{
  "n_head": 5,
  "vocab_size": 2048,
  "positions": "rope",
  "qk_norm": true,
  "bias": "none",
  "init": "normal",
  "init_std_o": 0.0,
  "init_std_up": 0.023,
  "lr_head": 0.00622,
  "warmup_steps": 0,
  "decay_fraction": 0.38,
  "decay_shape": "linear",
  "train_tokens": 267500000
}
Each number is 50 + 15 x the weight over its row's rms, rounded and kept within 0 to 99. Layers, rows and columns count from 0. The size before them is the row's rms in percent of the matrix's.

# layer 3 MLP up, 1280x320, rms 0.103, rows 1062-1083, columns 0-159
099:38 64 59 72 48 66 52 36 37 51 52 23 69 45 49 47 63 68 34 50 58 68 29 59 52 39 44 41 66 65 69 65 35 56 22 51 40 46 68 66 12 71 25 52 26 40 72 43 43 48 58 45 63 53 51 39 37 51 28 46 60 55 36 39 64 57 59 39 35 62 54 53 68 37 52 60 30 64 53 46 50 59 47 50 53 55 33 58 63 44 54 53 59 46 36 43 49 41 40 93 46 58 47 65 43 51 65 50 31 64 45 59 44 47 73 67 38 78 18 79 44 80 41 41 47 77 37 27 71 70 28 62 51 51 26 69 70 52 41 35 37 54 53 44 70 73 63 52 24 30 47 57 53 56 38 54 66 27 61 47
118:40 37 43 56 60 54 35 47 61 62 64 52 72 29 66 58 63 39 34 38 84 27 59 50 26 45 39 71 48 46 80 53 30 81 71 67 40 30 44 45 63 33 46 40 44 60 39 43 70 48 41 89 74 78 38 55 46 67 40 47 59 57 69 54 63 51 24 65 47 44 48 33 28 20 47 59 38 77 36 33 59 54 75 64 49 64 22 28 64 40 42 41 62 34 50 71 37 62 57 60 79 56 65 91 45 52 50 62 60 59 70 33 48 50 26 63 51 41 40 42 11 54 51 59 49 67 71 68 51 46 48 57 52 40 34 32 45 37 43 63 45 41 18 48 43 49 84 30 51 72 78 32 29 49 50 69 60 43 34 11
109:96 56 55 51 64 45 50 69 64 47 33 62 56 45 52 39 54 29 32 50 33 00 43 49 58 54 67 89 41 72 49 49 52 64 52 28 40 58 40 58 23 80 29 46 50 58 54 45 61 52 59 41 31 68 63 60 40 46 31 27 41 50 49 32 40 54 37 50 70 40 50 44 46 41 58 59 27 51 62 51 62 76 62 45 33 35 48 51 36 73 16 75 65 24 63 54 66 36 66 60 55 48 71 66 57 80 19 66 38 46 59 49 45 30 45 69 38 54 70 75 28 52 30 33 71 40 44 54 31 48 18 29 72 53 48 42 51 75 61 48 44 42 51 45 58 52 76 61 62 46 72 58 60 50 53 58 31 35 19 57
093:42 50 54 54 62 63 52 62 34 82 53 62 78 61 43 54 50 58 56 51 65 32 43 51 48 56 49 38 65 64 49 29 39 53 30 31 28 54 56 40 36 67 39 59 37 70 37 37 73 61 23 57 48 39 30 41 61 50 37 33 54 39 57 54 69 68 37 57 44 45 70 42 33 29 36 35 72 67 72 40 62 34 49 48 68 62 37 57 42 52 46 48 73 62 24 49 41 40 48 66 61 45 46 20 47 45 63 94 52 49 49 70 53 64 39 31 37 43 45 63 25 47 62 37 43 55 49 41 69 52 47 47 73 39 16 58 48 45 52 20 60 45 48 53 32 05 47 24 50 23 36 24 41 49 28 48 34 52 43 61
097:60 66 58 23 61 51 60 54 38 65 36 40 51 31 46 44 57 56 31 58 48 49 46 61 23 59 63 50 55 64 14 63 87 43 61 44 30 34 72 55 69 41 64 54 29 44 15 40 75 57 21 57 55 76 48 45 58 74 58 58 48 49 27 57 55 26 37 51 74 75 56 63 36 68 06 54 48 64 47 50 32 77 44 51 49 64 48 52 55 33 52 53 25 30 54 50 66 58 66 40 38 72 45 70 59 23 56 59 51 32 51 22 47 35 51 61 84 28 74 55 38 53 50 72 40 51 63 43 62 51 32 54 71 37 42 58 84 50 60 50 64 34 47 53 50 57 42 34 75 40 23 31 61 65 24 53 56 50 58 30
102:59 32 62 49 51 33 84 49 37 68 46 60 55 34 42 58 22 40 51 44 50 60 36 58 32 61 56 57 31 55 55 30 58 61 50 39 55 42 55 64 53 53 40 48 46 59 49 43 45 53 28 46 66 58 72 51 53 39 20 56 99 51 52 41 25 52 28 21 66 68 49 68 27 55 63 48 63 58 73 40 91 57 45 66 75 45 70 42 51 48 54 67 37 45 24 41 51 44 56 39 14 49 46 49 29 55 35 46 57 33 18 40 58 32 77 46 30 46 46 64 36 67 58 52 50 61 51 32 43 33 61 46 63 74 39 38 33 45 40 33 44 39 42 55 51 51 72 48 19 75 57 43 21 79 55 46 48 33 60 23
112:65 49 64 45 31 67 72 44 58 30 58 44 58 58 53 33 37 47 67 56 37 44 50 46 38 50 46 46 47 50 32 73 37 20 58 63 55 36 84 44 52 58 72 40 35 47 46 55 58 31 54 52 53 47 51 43 67 60 42 45 74 43 50 75 31 59 59 61 17 21 58 52 43 28 36 69 44 74 74 50 28 75 38 49 66 41 58 62 61 37 51 47 59 22 66 38 58 60 65 56 36 60 48 66 52 41 58 59 68 75 52 46 58 65 50 75 55 18 42 33 54 25 57 66 78 65 83 55 39 81 50 26 35 72 19 60 59 78 63 67 51 66 47 64 86 77 49 66 74 16 60 31 36 53 34 56 40 62 11 34
098:64 40 45 47 74 30 47 73 78 62 76 32 42 58 37 61 52 65 57 51 56 50 38 18 53 67 48 62 44 51 46 66 28 27 42 30 77 46 86 58 54 40 66 50 48 46 60 54 31 45 55 80 65 29 33 35 55 42 26 38 36 50 52 12 76 59 62 58 62 26 40 22 27 87 31 72 47 69 81 56 68 36 54 35 14 60 26 57 46 46 59 77 52 56 61 30 59 49 37 31 42 53 59 37 43 53 40 64 44 43 57 52 42 64 71 68 62 12 37 62 32 43 29 55 35 70 32 38 57 67 35 32 33 37 69 65 65 76 37 54 50 61 69 57 53 56 40 49 41 31 48 35 61 54 47 39 57 39 42 23
090:67 51 60 45 34 33 49 56 53 43 55 65 99 63 42 41 34 75 52 27 65 62 66 44 55 61 62 59 57 44 58 23 62 63 47 31 61 32 56 43 43 84 63 72 28 56 41 54 42 49 59 61 36 74 84 44 72 50 56 22 41 47 42 39 58 29 37 50 40 41 23 40 71 61 70 48 38 39 47 28 89 75 45 27 74 37 30 27 29 36 40 59 60 31 46 51 26 38 21 46 45 53 53 38 41 51 30 67 40 41 51 44 44 24 42 36 82 39 37 59 44 39 40 48 41 85 50 73 47 49 44 51 55 73 53 53 43 72 46 53 54 59 59 62 50 53 53 15 79 64 58 44 51 48 84 57 37 47 42 21
117:76 41 44 45 71 50 30 19 55 43 33 41 73 46 42 19 55 61 35 47 29 49 49 68 44 33 40 56 41 67 55 36 91 61 46 65 44 46 65 53 59 34 55 72 69 50 50 51 30 46 35 62 36 60 27 62 51 38 60 56 50 59 33 64 53 34 53 10 50 45 36 65 47 40 77 62 68 45 60 69 82 29 60 46 56 38 61 49 50 45 44 16 63 44 43 60 39 38 38 72 56 49 55 35 34 52 45 59 69 23 42 44 48 22 45 77 55 66 46 63 37 49 44 34 77 61 28 63 41 56 59 46 52 50 70 41 49 46 37 38 70 36 45 48 31 47 42 71 42 71 35 28 27 55 40 56 71 49 74 45
097:47 61 42 66 67 47 45 62 07 47 57 07 40 54 81 66 36 78 26 63 43 51 53 59 54 53 74 50 49 50 40 32 50 54 45 30 60 42 65 64 10 33 57 55 65 48 36 31 49 82 59 29 66 53 18 73 55 56 59 46 61 49 36 59 57 48 42 57 66 65 49 51 65 69 49 38 50 68 54 36 68 50 58 70 65 49 70 27 81 70 69 64 80 82 47 49 43 25 61 51 63 02 44 50 89 42 76 56 41 33 52 65 42 55 29 59 65 48 44 58 64 59 54 49 74 38 56 39 51 64 65 31 69 41 63 67 30 53 51 50 40 49 77 74 54 48 54 53 65 31 26 49 58 49 50 25 47 15 61 38
109:53 26 45 63 66 27 51 30 28 51 52 52 37 58 49 17 52 43 79 66 35 55 44 33 73 45 44 73 41 30 57 37 80 55 49 49 47 58 39 52 53 61 14 39 47 34 44 63 71 76 42 31 36 68 62 54 28 69 37 33 58 37 41 46 60 53 38 26 33 53 66 25 48 30 51 54 29 59 57 66 57 62 56 35 43 48 52 52 43 52 28 46 38 96 51 45 16 41 89 54 39 49 45 58 55 71 61 41 23 63 50 56 55 63 48 59 39 85 42 45 57 70 36 42 53 39 88 54 42 49 54 36 68 71 13 39 59 69 59 42 58 41 52 63 77 49 43 53 40 28 52 31 48 56 65 28 73 26 41 21
097:28 56 55 46 66 35 31 34 53 65 72 46 35 61 29 38 60 46 46 51 44 52 37 80 76 49 43 51 59 49 00 64 63 63 61 38 58 25 57 55 68 46 23 89 47 58 46 73 71 49 28 56 69 43 57 42 35 37 44 60 61 31 54 34 57 97 64 64 28 39 53 39 34 58 24 25 70 74 40 29 51 64 63 50 62 42 67 54 78 44 46 66 58 65 60 41 31 55 42 49 58 19 36 70 37 41 51 63 36 57 60 84 63 63 54 41 45 59 56 41 58 17 40 43 61 25 50 68 81 61 67 34 74 51 65 46 65 48 66 44 47 54 86 60 47 19 51 63 28 66 48 37 20 55 54 59 44 65 54 58
075:63 63 48 58 31 45 33 80 32 42 45 50 42 43 77 24 76 36 47 46 59 46 31 42 51 50 34 28 37 37 33 47 78 44 54 31 71 32 75 66 47 57 39 19 70 46 50 67 68 52 61 35 51 41 36 87 25 39 25 18 42 72 47 41 44 41 31 37 29 80 49 38 52 56 39 53 37 57 20 42 48 78 54 29 50 39 47 33 55 58 86 20 30 64 46 40 67 56 52 21 76 48 67 46 40 57 43 51 40 31 80 76 55 50 47 56 85 49 58 37 78 55 60 46 62 19 62 72 54 56 34 66 65 45 41 56 45 30 54 56 32 59 48 47 41 53 48 23 57 67 77 45 47 43 53 42 63 53 56 35
114:65 54 61 62 57 42 60 63 42 44 32 48 42 68 26 55 52 34 30 48 60 37 58 47 46 58 27 46 53 23 50 55 60 24 53 74 25 41 65 59 51 37 70 59 47 56 44 60 49 81 40 23 62 32 21 47 63 51 13 51 70 41 57 46 69 44 64 33 69 50 22 68 62 81 42 45 32 54 49 32 21 67 38 53 65 32 50 78 31 31 30 37 52 65 25 59 39 46 44 48 49 51 61 29 30 45 53 56 39 43 45 61 56 56 59 41 25 45 61 85 46 58 50 42 72 30 68 38 58 35 52 39 71 62 40 20 68 75 63 59 25 40 61 51 22 47 52 46 72 65 57 39 32 51 36 54 35 54 20 52
096:32 29 75 38 62 62 52 50 52 40 65 43 40 32 42 53 49 24 34 74 46 30 68 58 74 53 43 55 31 50 32 55 68 24 46 36 50 31 19 70 63 55 52 63 44 72 57 33 41 77 32 43 61 63 54 51 36 44 68 42 32 53 65 23 35 52 61 46 69 61 51 46 56 52 63 55 78 65 44 60 50 67 50 50 45 31 55 08 39 63 72 83 65 35 42 68 41 76 34 30 25 43 30 64 33 58 54 08 13 39 38 57 33 49 44 64 62 06 39 63 66 66 21 35 65 40 58 53 48 66 20 42 57 51 61 47 55 48 38 41 39 48 27 49 28 77 34 44 37 47 44 68 63 42 47 54 62 63 44 65
139:52 48 40 55 54 67 37 56 33 17 48 42 39 71 44 52 46 56 40 54 36 59 56 76 37 34 27 41 59 59 57 40 54 40 58 98 36 48 54 38 43 43 38 54 52 65 31 48 36 59 57 75 52 56 51 64 29 52 45 61 70 24 66 26 52 60 34 73 30 37 35 72 76 62 18 56 31 34 41 68 80 63 79 65 56 63 61 67 65 31 54 25 54 44 44 66 77 47 95 99 45 41 45 58 46 33 56 77 47 25 26 50 44 63 58 45 37 55 35 24 32 64 62 51 45 48 74 37 50 58 65 35 45 54 30 31 57 69 47 36 48 52 46 16 56 62 56 69 54 53 44 55 47 40 72 84 43 42 29 65
132:46 62 44 33 41 69 35 38 29 58 71 36 58 65 49 50 38 39 28 56 14 53 55 46 90 61 43 56 32 52 44 48 55 50 51 44 69 37 63 59 57 26 28 52 64 37 49 59 58 70 64 44 33 58 56 52 56 54 83 27 23 41 61 43 53 68 25 28 49 68 66 38 48 24 51 22 48 38 44 61 71 62 74 66 55 42 47 49 55 50 50 49 42 45 67 75 67 44 53 51 75 44 71 79 48 37 71 56 54 22 20 61 37 68 79 42 37 43 49 57 80 45 25 30 45 53 29 32 68 77 69 60 62 69 37 60 61 44 48 56 49 55 37 38 52 36 55 56 27 48 65 61 44 55 72 26 68 41 22 52
105:62 57 85 26 58 47 19 47 69 39 61 42 45 42 35 48 53 88 65 59 57 28 20 91 51 64 40 52 70 63 44 52 58 43 51 71 47 65 51 51 25 42 59 68 53 63 47 57 33 38 34 77 54 37 95 70 62 49 63 52 49 49 25 64 40 59 34 53 47 78 57 26 59 68 52 49 60 54 50 33 40 51 52 46 49 71 62 62 55 25 46 54 54 81 43 23 49 95 40 49 57 48 59 69 45 52 35 49 77 49 64 47 73 52 17 72 65 48 35 56 52 46 38 47 54 39 47 36 32 61 82 23 56 52 14 57 50 59 50 36 57 71 52 50 76 18 52 46 64 70 30 27 50 39 42 40 51 66 48 49
116:51 52 42 54 31 37 64 69 63 70 61 68 65 54 55 53 61 69 41 63 69 55 57 69 80 53 20 53 37 28 53 57 51 45 67 59 47 72 68 37 43 48 41 45 78 40 82 44 63 68 65 27 56 70 52 44 40 49 32 33 48 56 73 82 41 78 46 77 65 51 28 09 49 30 38 37 35 53 65 34 62 47 69 33 32 35 39 48 66 44 71 41 45 11 72 62 54 98 65 91 30 78 48 52 70 52 62 35 34 76 52 78 62 65 45 52 16 69 51 73 33 64 59 54 37 47 68 51 52 70 54 55 38 35 42 37 11 61 68 38 44 63 48 68 75 57 34 83 53 38 51 24 44 71 85 56 39 43 28 58
104:67 63 37 44 40 36 66 59 69 58 48 37 36 55 44 80 88 58 58 53 47 26 72 70 60 59 53 58 24 56 47 50 33 89 42 69 26 27 56 52 30 22 65 60 52 45 53 25 43 65 43 50 19 46 27 54 33 44 33 48 56 42 08 39 68 39 47 72 37 69 50 58 59 50 67 30 54 57 51 48 48 38 70 31 59 62 36 25 44 48 62 62 49 18 68 59 58 39 49 43 49 57 64 51 34 62 07 48 36 35 45 62 51 55 60 75 49 20 63 41 56 58 52 68 38 73 45 29 58 79 43 41 37 63 46 64 83 43 50 45 57 45 28 58 56 57 34 36 47 59 42 40 58 55 32 74 99 61 37 45
097:57 29 47 51 45 49 48 09 56 58 49 50 54 43 33 27 37 43 57 90 64 08 57 76 43 63 75 75 48 46 68 29 64 65 65 26 68 34 49 53 52 54 37 59 51 39 20 66 28 56 29 63 24 45 34 67 67 68 63 39 58 34 49 63 34 68 07 46 36 64 48 37 36 74 13 72 55 42 23 17 47 77 54 59 53 67 53 45 38 75 37 43 29 45 18 47 70 64 65 49 61 58 57 45 40 63 54 61 47 56 31 41 62 41 41 47 47 57 35 44 46 30 45 38 34 38 37 69 39 57 67 44 45 40 20 57 50 83 57 72 74 40 57 41 57 51 39 53 33 57 67 28 59 42 72 49 80 53 31 66
# layer 3 MLP down (transposed), 1280x320, rms 0.0376, rows 1062-1083, columns 0-159
103:61 28 74 83 49 60 60 59 45 61 56 56 50 61 60 35 45 22 32 32 39 15 30 54 61 40 41 47 32 48 42 80 51 46 21 72 40 44 48 72 48 21 31 64 51 64 43 19 69 32 27 67 60 36 41 43 47 56 42 71 73 44 40 39 73 44 43 51 59 42 54 56 67 45 15 30 63 51 51 28 70 47 37 63 41 72 45 43 55 25 64 56 64 57 62 62 52 32 42 48 61 60 54 56 64 69 56 24 56 33 44 62 40 19 69 64 77 46 51 52 59 36 59 46 67 61 61 64 44 64 50 75 76 42 77 52 84 25 66 42 56 56 53 36 60 71 39 48 37 52 44 69 42 69 45 44 40 33 35 34
119:52 46 55 36 60 45 58 45 39 60 44 55 51 65 78 56 41 59 51 46 30 70 53 49 47 58 19 53 54 45 70 27 22 60 81 69 51 67 44 57 60 21 30 54 65 35 55 36 53 65 56 67 36 66 40 50 66 96 81 52 63 70 36 90 33 72 43 72 52 55 31 48 47 48 58 37 55 57 36 50 39 30 35 74 39 25 67 54 69 38 28 46 68 47 55 84 54 55 65 44 60 43 57 72 55 62 31 68 68 66 49 66 45 39 55 66 51 18 56 72 33 30 44 50 53 51 92 61 49 47 37 35 44 25 35 24 46 20 16 50 52 38 77 47 59 43 48 43 18 51 93 40 63 68 71 34 64 49 28 54
110:74 52 52 50 57 53 42 78 28 50 41 41 59 38 47 28 34 40 64 74 47 58 53 76 53 38 78 22 67 70 61 45 60 31 62 53 40 40 54 53 72 81 31 33 49 57 41 57 62 48 52 33 47 54 56 51 58 55 58 31 40 52 49 33 42 31 43 53 63 36 20 61 79 45 87 36 64 23 63 37 46 66 67 49 19 57 43 67 39 40 28 35 67 44 27 50 36 37 50 44 54 42 62 63 52 57 32 39 38 53 47 30 65 50 47 22 60 36 55 66 57 49 53 59 43 41 57 48 40 43 41 37 60 87 60 47 58 53 68 50 44 47 56 38 36 34 46 50 46 57 56 58 86 54 44 56 43 51 46 40
099:49 40 42 07 49 54 46 69 44 45 50 55 66 49 40 41 49 61 34 38 48 43 48 13 39 51 86 28 76 86 62 56 62 52 35 21 50 49 34 36 36 62 69 53 38 81 35 55 73 42 48 38 53 74 46 52 53 35 85 45 43 48 43 52 41 52 47 68 39 50 65 58 28 39 42 47 65 69 31 57 71 39 24 40 82 80 55 77 58 63 64 52 75 54 66 57 52 32 53 33 44 36 41 41 46 75 66 42 63 75 52 59 47 66 39 46 43 21 62 48 21 61 71 58 12 56 69 45 64 55 55 71 76 30 40 30 49 50 36 51 32 34 55 72 19 75 52 49 52 25 40 10 68 35 34 33 45 65 63 54
088:50 45 61 55 51 62 70 59 46 48 27 45 67 55 75 65 64 44 79 39 59 76 73 58 39 49 64 44 44 24 41 37 72 40 61 42 18 50 63 69 53 24 65 55 63 59 38 29 52 80 67 33 24 58 59 50 39 80 36 43 52 40 54 53 41 31 43 64 80 36 62 44 57 44 43 53 45 47 52 36 71 61 32 40 53 56 50 43 47 48 34 29 20 61 71 42 28 42 38 28 73 48 66 53 53 54 49 43 66 41 58 38 42 07 43 43 37 45 65 61 62 43 52 65 64 48 40 31 40 38 49 56 36 64 51 22 77 48 79 40 54 52 40 38 59 32 69 42 37 72 71 32 38 43 51 47 63 43 30 41
097:44 48 56 23 45 76 30 42 42 49 65 49 40 83 56 45 30 33 74 55 39 45 27 44 38 51 50 43 54 56 43 37 65 20 80 89 59 61 57 54 60 59 38 47 48 68 52 52 56 62 22 65 47 43 42 30 71 41 68 60 51 36 35 77 48 56 65 16 82 23 16 53 65 59 57 44 30 69 48 53 79 41 59 35 65 44 71 36 66 58 60 44 44 53 33 62 50 52 41 73 26 47 04 49 45 29 53 39 41 68 28 21 77 57 49 49 45 42 61 32 40 42 38 50 81 79 59 59 53 29 30 64 46 38 61 42 53 64 52 27 45 61 44 38 47 59 53 31 40 46 31 58 34 70 44 38 11 59 54 68
111:85 68 27 37 60 55 75 26 34 37 40 55 28 70 58 27 25 03 51 31 68 65 32 48 53 36 38 42 47 53 59 52 40 55 78 57 56 34 68 37 50 50 75 66 26 46 53 72 64 34 36 49 37 25 48 37 80 52 40 51 34 59 52 24 41 73 62 60 41 58 30 48 44 39 39 41 47 54 57 57 36 49 49 21 43 46 52 42 47 60 94 52 34 36 36 32 76 65 40 36 47 51 63 63 24 59 45 44 53 32 71 68 82 39 53 48 60 71 29 52 56 52 63 41 52 54 58 14 34 32 65 68 32 34 39 48 68 62 56 34 33 84 43 57 47 66 70 66 47 72 69 65 69 55 52 33 52 40 27 37
101:48 41 17 62 52 54 45 37 59 33 56 38 74 77 46 80 51 47 45 49 36 85 54 29 47 57 47 59 37 15 61 90 44 31 45 47 61 52 59 52 38 52 41 52 50 33 40 31 63 42 39 52 35 48 59 77 41 18 44 88 57 39 50 37 62 73 53 73 61 24 23 36 46 70 45 51 25 44 68 21 37 37 42 76 45 35 36 62 70 34 64 50 49 52 65 50 62 73 42 33 40 60 35 55 39 36 49 42 58 79 46 63 64 56 48 15 41 35 37 25 33 32 36 53 46 50 38 44 34 30 40 53 38 61 56 69 48 42 28 46 43 38 41 46 20 46 77 54 41 53 30 45 46 24 39 34 45 20 71 67
087:33 69 66 59 41 37 37 50 46 56 78 25 70 61 63 43 55 36 62 43 71 66 62 52 63 67 61 19 61 62 51 50 66 46 59 33 26 57 40 33 42 95 45 71 59 39 76 41 33 51 52 48 53 52 70 50 71 32 68 32 49 57 16 36 53 59 59 63 57 53 41 47 46 43 52 38 47 47 58 39 70 47 64 35 55 44 61 51 33 49 18 46 65 37 45 52 43 40 28 44 75 66 27 31 65 47 14 47 56 44 29 43 44 46 74 39 45 39 43 39 51 69 63 91 39 85 60 57 51 34 43 52 53 54 40 72 61 51 17 40 39 76 30 39 57 51 65 19 56 57 57 42 55 74 63 31 39 44 50 58
118:39 37 53 45 28 82 57 55 50 47 46 56 61 26 81 36 26 50 44 48 70 49 58 37 73 39 31 33 58 67 50 53 62 51 49 57 87 60 53 64 42 47 47 44 50 41 65 41 60 45 35 61 38 34 48 60 57 56 44 44 35 46 52 58 61 45 51 56 66 70 22 53 44 69 52 49 65 39 50 77 66 53 60 68 50 51 66 21 54 68 50 59 66 59 46 55 34 38 61 59 84 37 41 55 23 42 53 59 49 49 34 30 45 39 64 48 57 77 60 28 59 54 58 73 61 28 75 40 59 49 76 32 52 44 37 17 48 21 30 48 54 33 85 70 41 51 66 72 48 31 60 38 84 41 55 60 47 59 49 34
095:30 49 41 73 61 34 37 77 52 55 37 44 55 52 53 47 53 49 63 34 27 46 44 56 55 52 31 63 63 38 87 41 49 48 32 22 44 42 66 56 39 36 80 65 64 36 59 11 35 57 71 59 48 51 39 65 59 69 24 61 40 65 72 46 70 53 51 45 50 44 56 20 78 78 30 14 52 70 58 51 71 47 54 59 61 65 47 42 32 69 46 43 64 46 34 41 51 39 64 48 54 12 48 63 50 79 46 69 50 48 57 57 25 29 46 64 35 31 54 42 47 50 66 64 38 47 30 50 60 37 33 59 29 44 59 77 29 64 35 49 74 63 42 49 38 49 48 65 75 40 59 23 82 36 45 35 40 47 50 60
098:51 35 60 51 73 84 45 36 58 64 52 39 45 64 32 34 61 56 41 47 30 80 67 19 68 35 57 72 47 51 40 68 45 30 37 50 75 68 44 46 66 47 57 26 40 60 81 49 28 57 69 43 44 51 43 78 46 20 66 48 31 54 52 51 61 68 42 53 29 29 51 50 34 18 41 59 69 32 29 77 55 61 57 32 62 47 69 28 38 22 37 55 56 16 41 43 49 58 45 58 60 33 47 23 34 55 63 61 27 65 37 38 35 61 45 52 60 74 44 57 74 68 59 45 40 57 27 62 46 44 74 53 52 50 36 77 78 49 39 72 77 44 47 73 26 52 67 73 49 55 52 65 58 52 55 38 36 60 44 38
096:47 70 42 47 21 37 15 55 44 69 48 44 38 47 31 25 49 48 39 58 20 65 56 44 40 41 50 42 67 31 58 41 31 32 59 66 79 33 40 67 55 30 37 48 47 64 64 67 32 26 60 68 58 40 30 66 21 51 72 40 51 53 66 35 45 40 73 61 55 40 52 47 32 75 40 53 49 51 48 51 64 32 57 48 91 46 27 37 14 57 38 51 77 48 52 67 39 52 69 63 44 45 52 78 44 69 51 57 59 58 40 72 37 45 60 54 69 36 52 52 47 42 42 42 33 43 50 70 26 57 53 44 55 56 16 69 33 33 46 53 64 49 74 35 41 48 39 57 15 40 46 45 41 68 44 70 69 52 44 29
077:59 78 41 73 45 29 22 45 61 56 57 50 47 35 64 59 62 61 66 65 46 48 65 50 41 55 41 63 27 47 54 37 61 23 47 50 74 72 57 40 51 39 16 55 57 72 45 63 69 56 43 73 51 41 46 31 36 70 40 41 66 69 56 35 28 44 33 60 68 32 41 71 58 37 40 29 43 59 51 73 42 35 47 38 54 42 35 62 52 38 51 67 75 28 54 42 51 52 30 52 60 44 81 43 65 38 45 37 62 58 35 21 40 50 39 39 58 52 20 85 52 61 64 69 43 60 40 49 54 29 54 59 40 47 87 66 63 62 77 62 35 68 75 57 85 26 44 55 40 72 48 51 53 26 54 65 52 60 54 58
122:63 65 58 47 50 52 64 52 69 64 49 64 40 47 41 58 28 67 70 47 41 59 62 62 45 52 68 57 52 69 43 51 44 56 60 44 43 41 53 66 50 14 64 49 49 54 41 42 64 77 79 56 46 49 50 41 66 28 21 43 51 62 61 52 27 29 41 58 63 23 35 25 70 85 50 37 34 61 58 55 34 70 39 53 69 65 61 52 58 72 42 45 41 67 41 41 44 52 65 40 57 58 47 44 54 61 46 45 43 46 70 54 52 65 44 26 45 25 50 70 66 77 46 38 35 29 68 59 40 52 21 52 55 66 34 37 46 56 73 44 57 29 63 87 26 37 45 38 61 77 68 43 41 34 41 45 41 55 56 35
095:55 43 64 66 71 27 59 58 45 77 44 42 33 39 24 38 45 53 49 39 33 40 45 49 44 66 56 41 47 56 68 64 47 54 14 65 50 60 42 36 39 28 51 65 58 32 67 43 30 52 49 43 41 67 47 40 38 59 84 55 17 59 75 73 66 70 21 28 19 55 64 37 32 40 56 55 50 36 52 45 35 39 33 55 51 48 36 58 51 41 34 18 63 27 54 74 68 41 45 82 39 72 55 44 47 61 28 47 80 45 22 67 57 37 52 44 69 57 48 55 44 64 42 45 41 74 54 35 66 69 55 79 67 56 63 44 22 55 79 48 49 41 65 42 77 46 32 41 35 44 62 49 76 68 49 35 54 57 51 51
128:48 48 74 46 48 49 35 45 49 66 85 46 46 74 40 41 53 70 31 11 75 27 40 26 46 53 33 57 50 47 40 39 78 50 59 69 47 59 48 38 85 34 19 40 50 72 69 48 45 59 57 70 58 62 43 52 42 47 50 63 75 54 54 54 38 59 42 66 46 31 42 65 53 27 73 44 23 28 42 67 68 65 51 50 61 58 73 53 42 52 11 59 27 55 18 43 46 57 78 56 44 45 66 52 83 83 41 33 40 70 36 44 59 38 74 58 51 41 40 57 06 54 44 74 41 35 60 62 79 44 52 35 63 37 72 40 38 42 34 55 40 73 39 43 39 86 31 47 25 66 59 61 38 56 79 26 54 38 41 95
141:30 66 39 60 32 56 50 75 38 73 78 88 41 72 49 50 27 59 89 30 11 50 46 28 92 39 50 78 25 31 54 42 69 35 68 65 46 60 82 37 69 66 58 41 62 27 65 83 59 48 64 51 35 46 24 93 40 58 52 49 35 42 30 51 55 35 59 35 43 51 41 40 67 43 40 28 42 59 54 61 30 71 52 37 55 62 62 57 31 60 34 39 49 74 81 70 81 53 50 52 56 43 48 56 31 44 84 53 38 64 41 46 46 52 44 85 59 93 46 53 87 59 38 23 34 30 66 36 57 49 54 58 48 59 65 42 72 35 44 38 59 44 58 60 37 50 59 46 45 57 56 48 46 54 31 35 65 57 36 37
116:52 55 66 56 62 58 44 64 34 65 81 68 53 79 58 42 39 55 46 59 64 50 63 60 50 72 29 22 39 60 39 52 70 48 68 44 34 56 66 19 43 48 38 58 65 28 28 34 35 49 56 43 36 42 68 40 72 48 76 39 46 44 53 57 63 19 50 68 29 55 64 41 47 44 74 33 32 57 84 46 75 28 57 61 47 79 59 48 57 21 64 71 77 42 73 51 47 25 62 52 53 52 48 36 57 95 66 56 65 47 69 55 70 53 48 53 82 42 48 62 54 65 31 54 74 79 53 65 66 27 45 77 37 33 67 56 66 54 64 56 55 80 72 49 47 54 50 77 73 44 41 44 19 37 63 48 52 54 21 48
111:58 49 37 53 40 72 33 66 45 48 48 39 61 49 62 65 66 42 77 41 76 67 73 42 60 74 51 37 25 35 29 60 44 22 81 18 63 62 59 00 51 60 79 62 82 39 82 38 35 44 69 46 51 62 40 55 26 39 59 37 44 62 69 62 50 49 66 41 66 42 44 24 35 45 40 64 40 67 67 42 44 56 41 40 43 47 81 44 64 37 67 56 45 51 62 55 48 71 63 68 55 23 76 49 37 42 45 25 27 42 60 45 50 37 29 48 29 46 69 52 30 64 64 43 22 32 52 47 24 24 55 81 64 38 62 63 40 44 49 56 63 26 58 49 81 25 69 54 37 34 42 79 39 57 71 49 61 63 49 67
099:56 40 54 44 51 53 49 50 68 71 38 69 53 49 99 65 86 71 54 13 51 56 56 29 85 41 63 42 48 53 52 34 64 27 50 44 64 55 64 52 30 23 58 62 61 64 25 50 99 56 41 77 65 47 27 37 51 37 52 59 59 54 27 32 61 54 64 85 55 40 38 50 34 60 52 24 22 31 51 60 41 41 60 51 60 53 53 37 60 51 56 64 70 47 57 44 39 49 38 73 57 45 63 51 47 30 46 55 56 28 46 67 33 28 01 63 57 44 49 78 73 48 39 52 57 64 26 48 39 63 45 24 27 62 24 48 61 40 50 53 67 57 49 46 38 40 48 53 55 78 65 45 55 55 50 68 68 43 57 76
101:74 44 52 46 51 65 40 59 41 64 76 43 59 53 56 49 34 29 60 49 50 17 57 53 73 29 52 39 43 39 75 46 56 30 77 40 55 44 70 66 53 47 52 51 34 51 27 54 26 55 45 63 64 54 77 66 62 39 48 61 62 67 30 65 59 57 47 76 42 79 65 46 32 72 63 54 41 81 54 33 35 64 58 52 42 53 32 43 16 69 67 51 33 52 71 44 35 44 41 40 57 32 32 24 43 28 49 54 52 16 48 57 39 61 21 50 55 71 30 36 74 51 92 36 62 59 31 47 38 46 52 76 30 42 33 34 63 56 58 49 61 60 54 20 21 68 40 56 44 50 38 28 39 57 69 61 69 64 37 38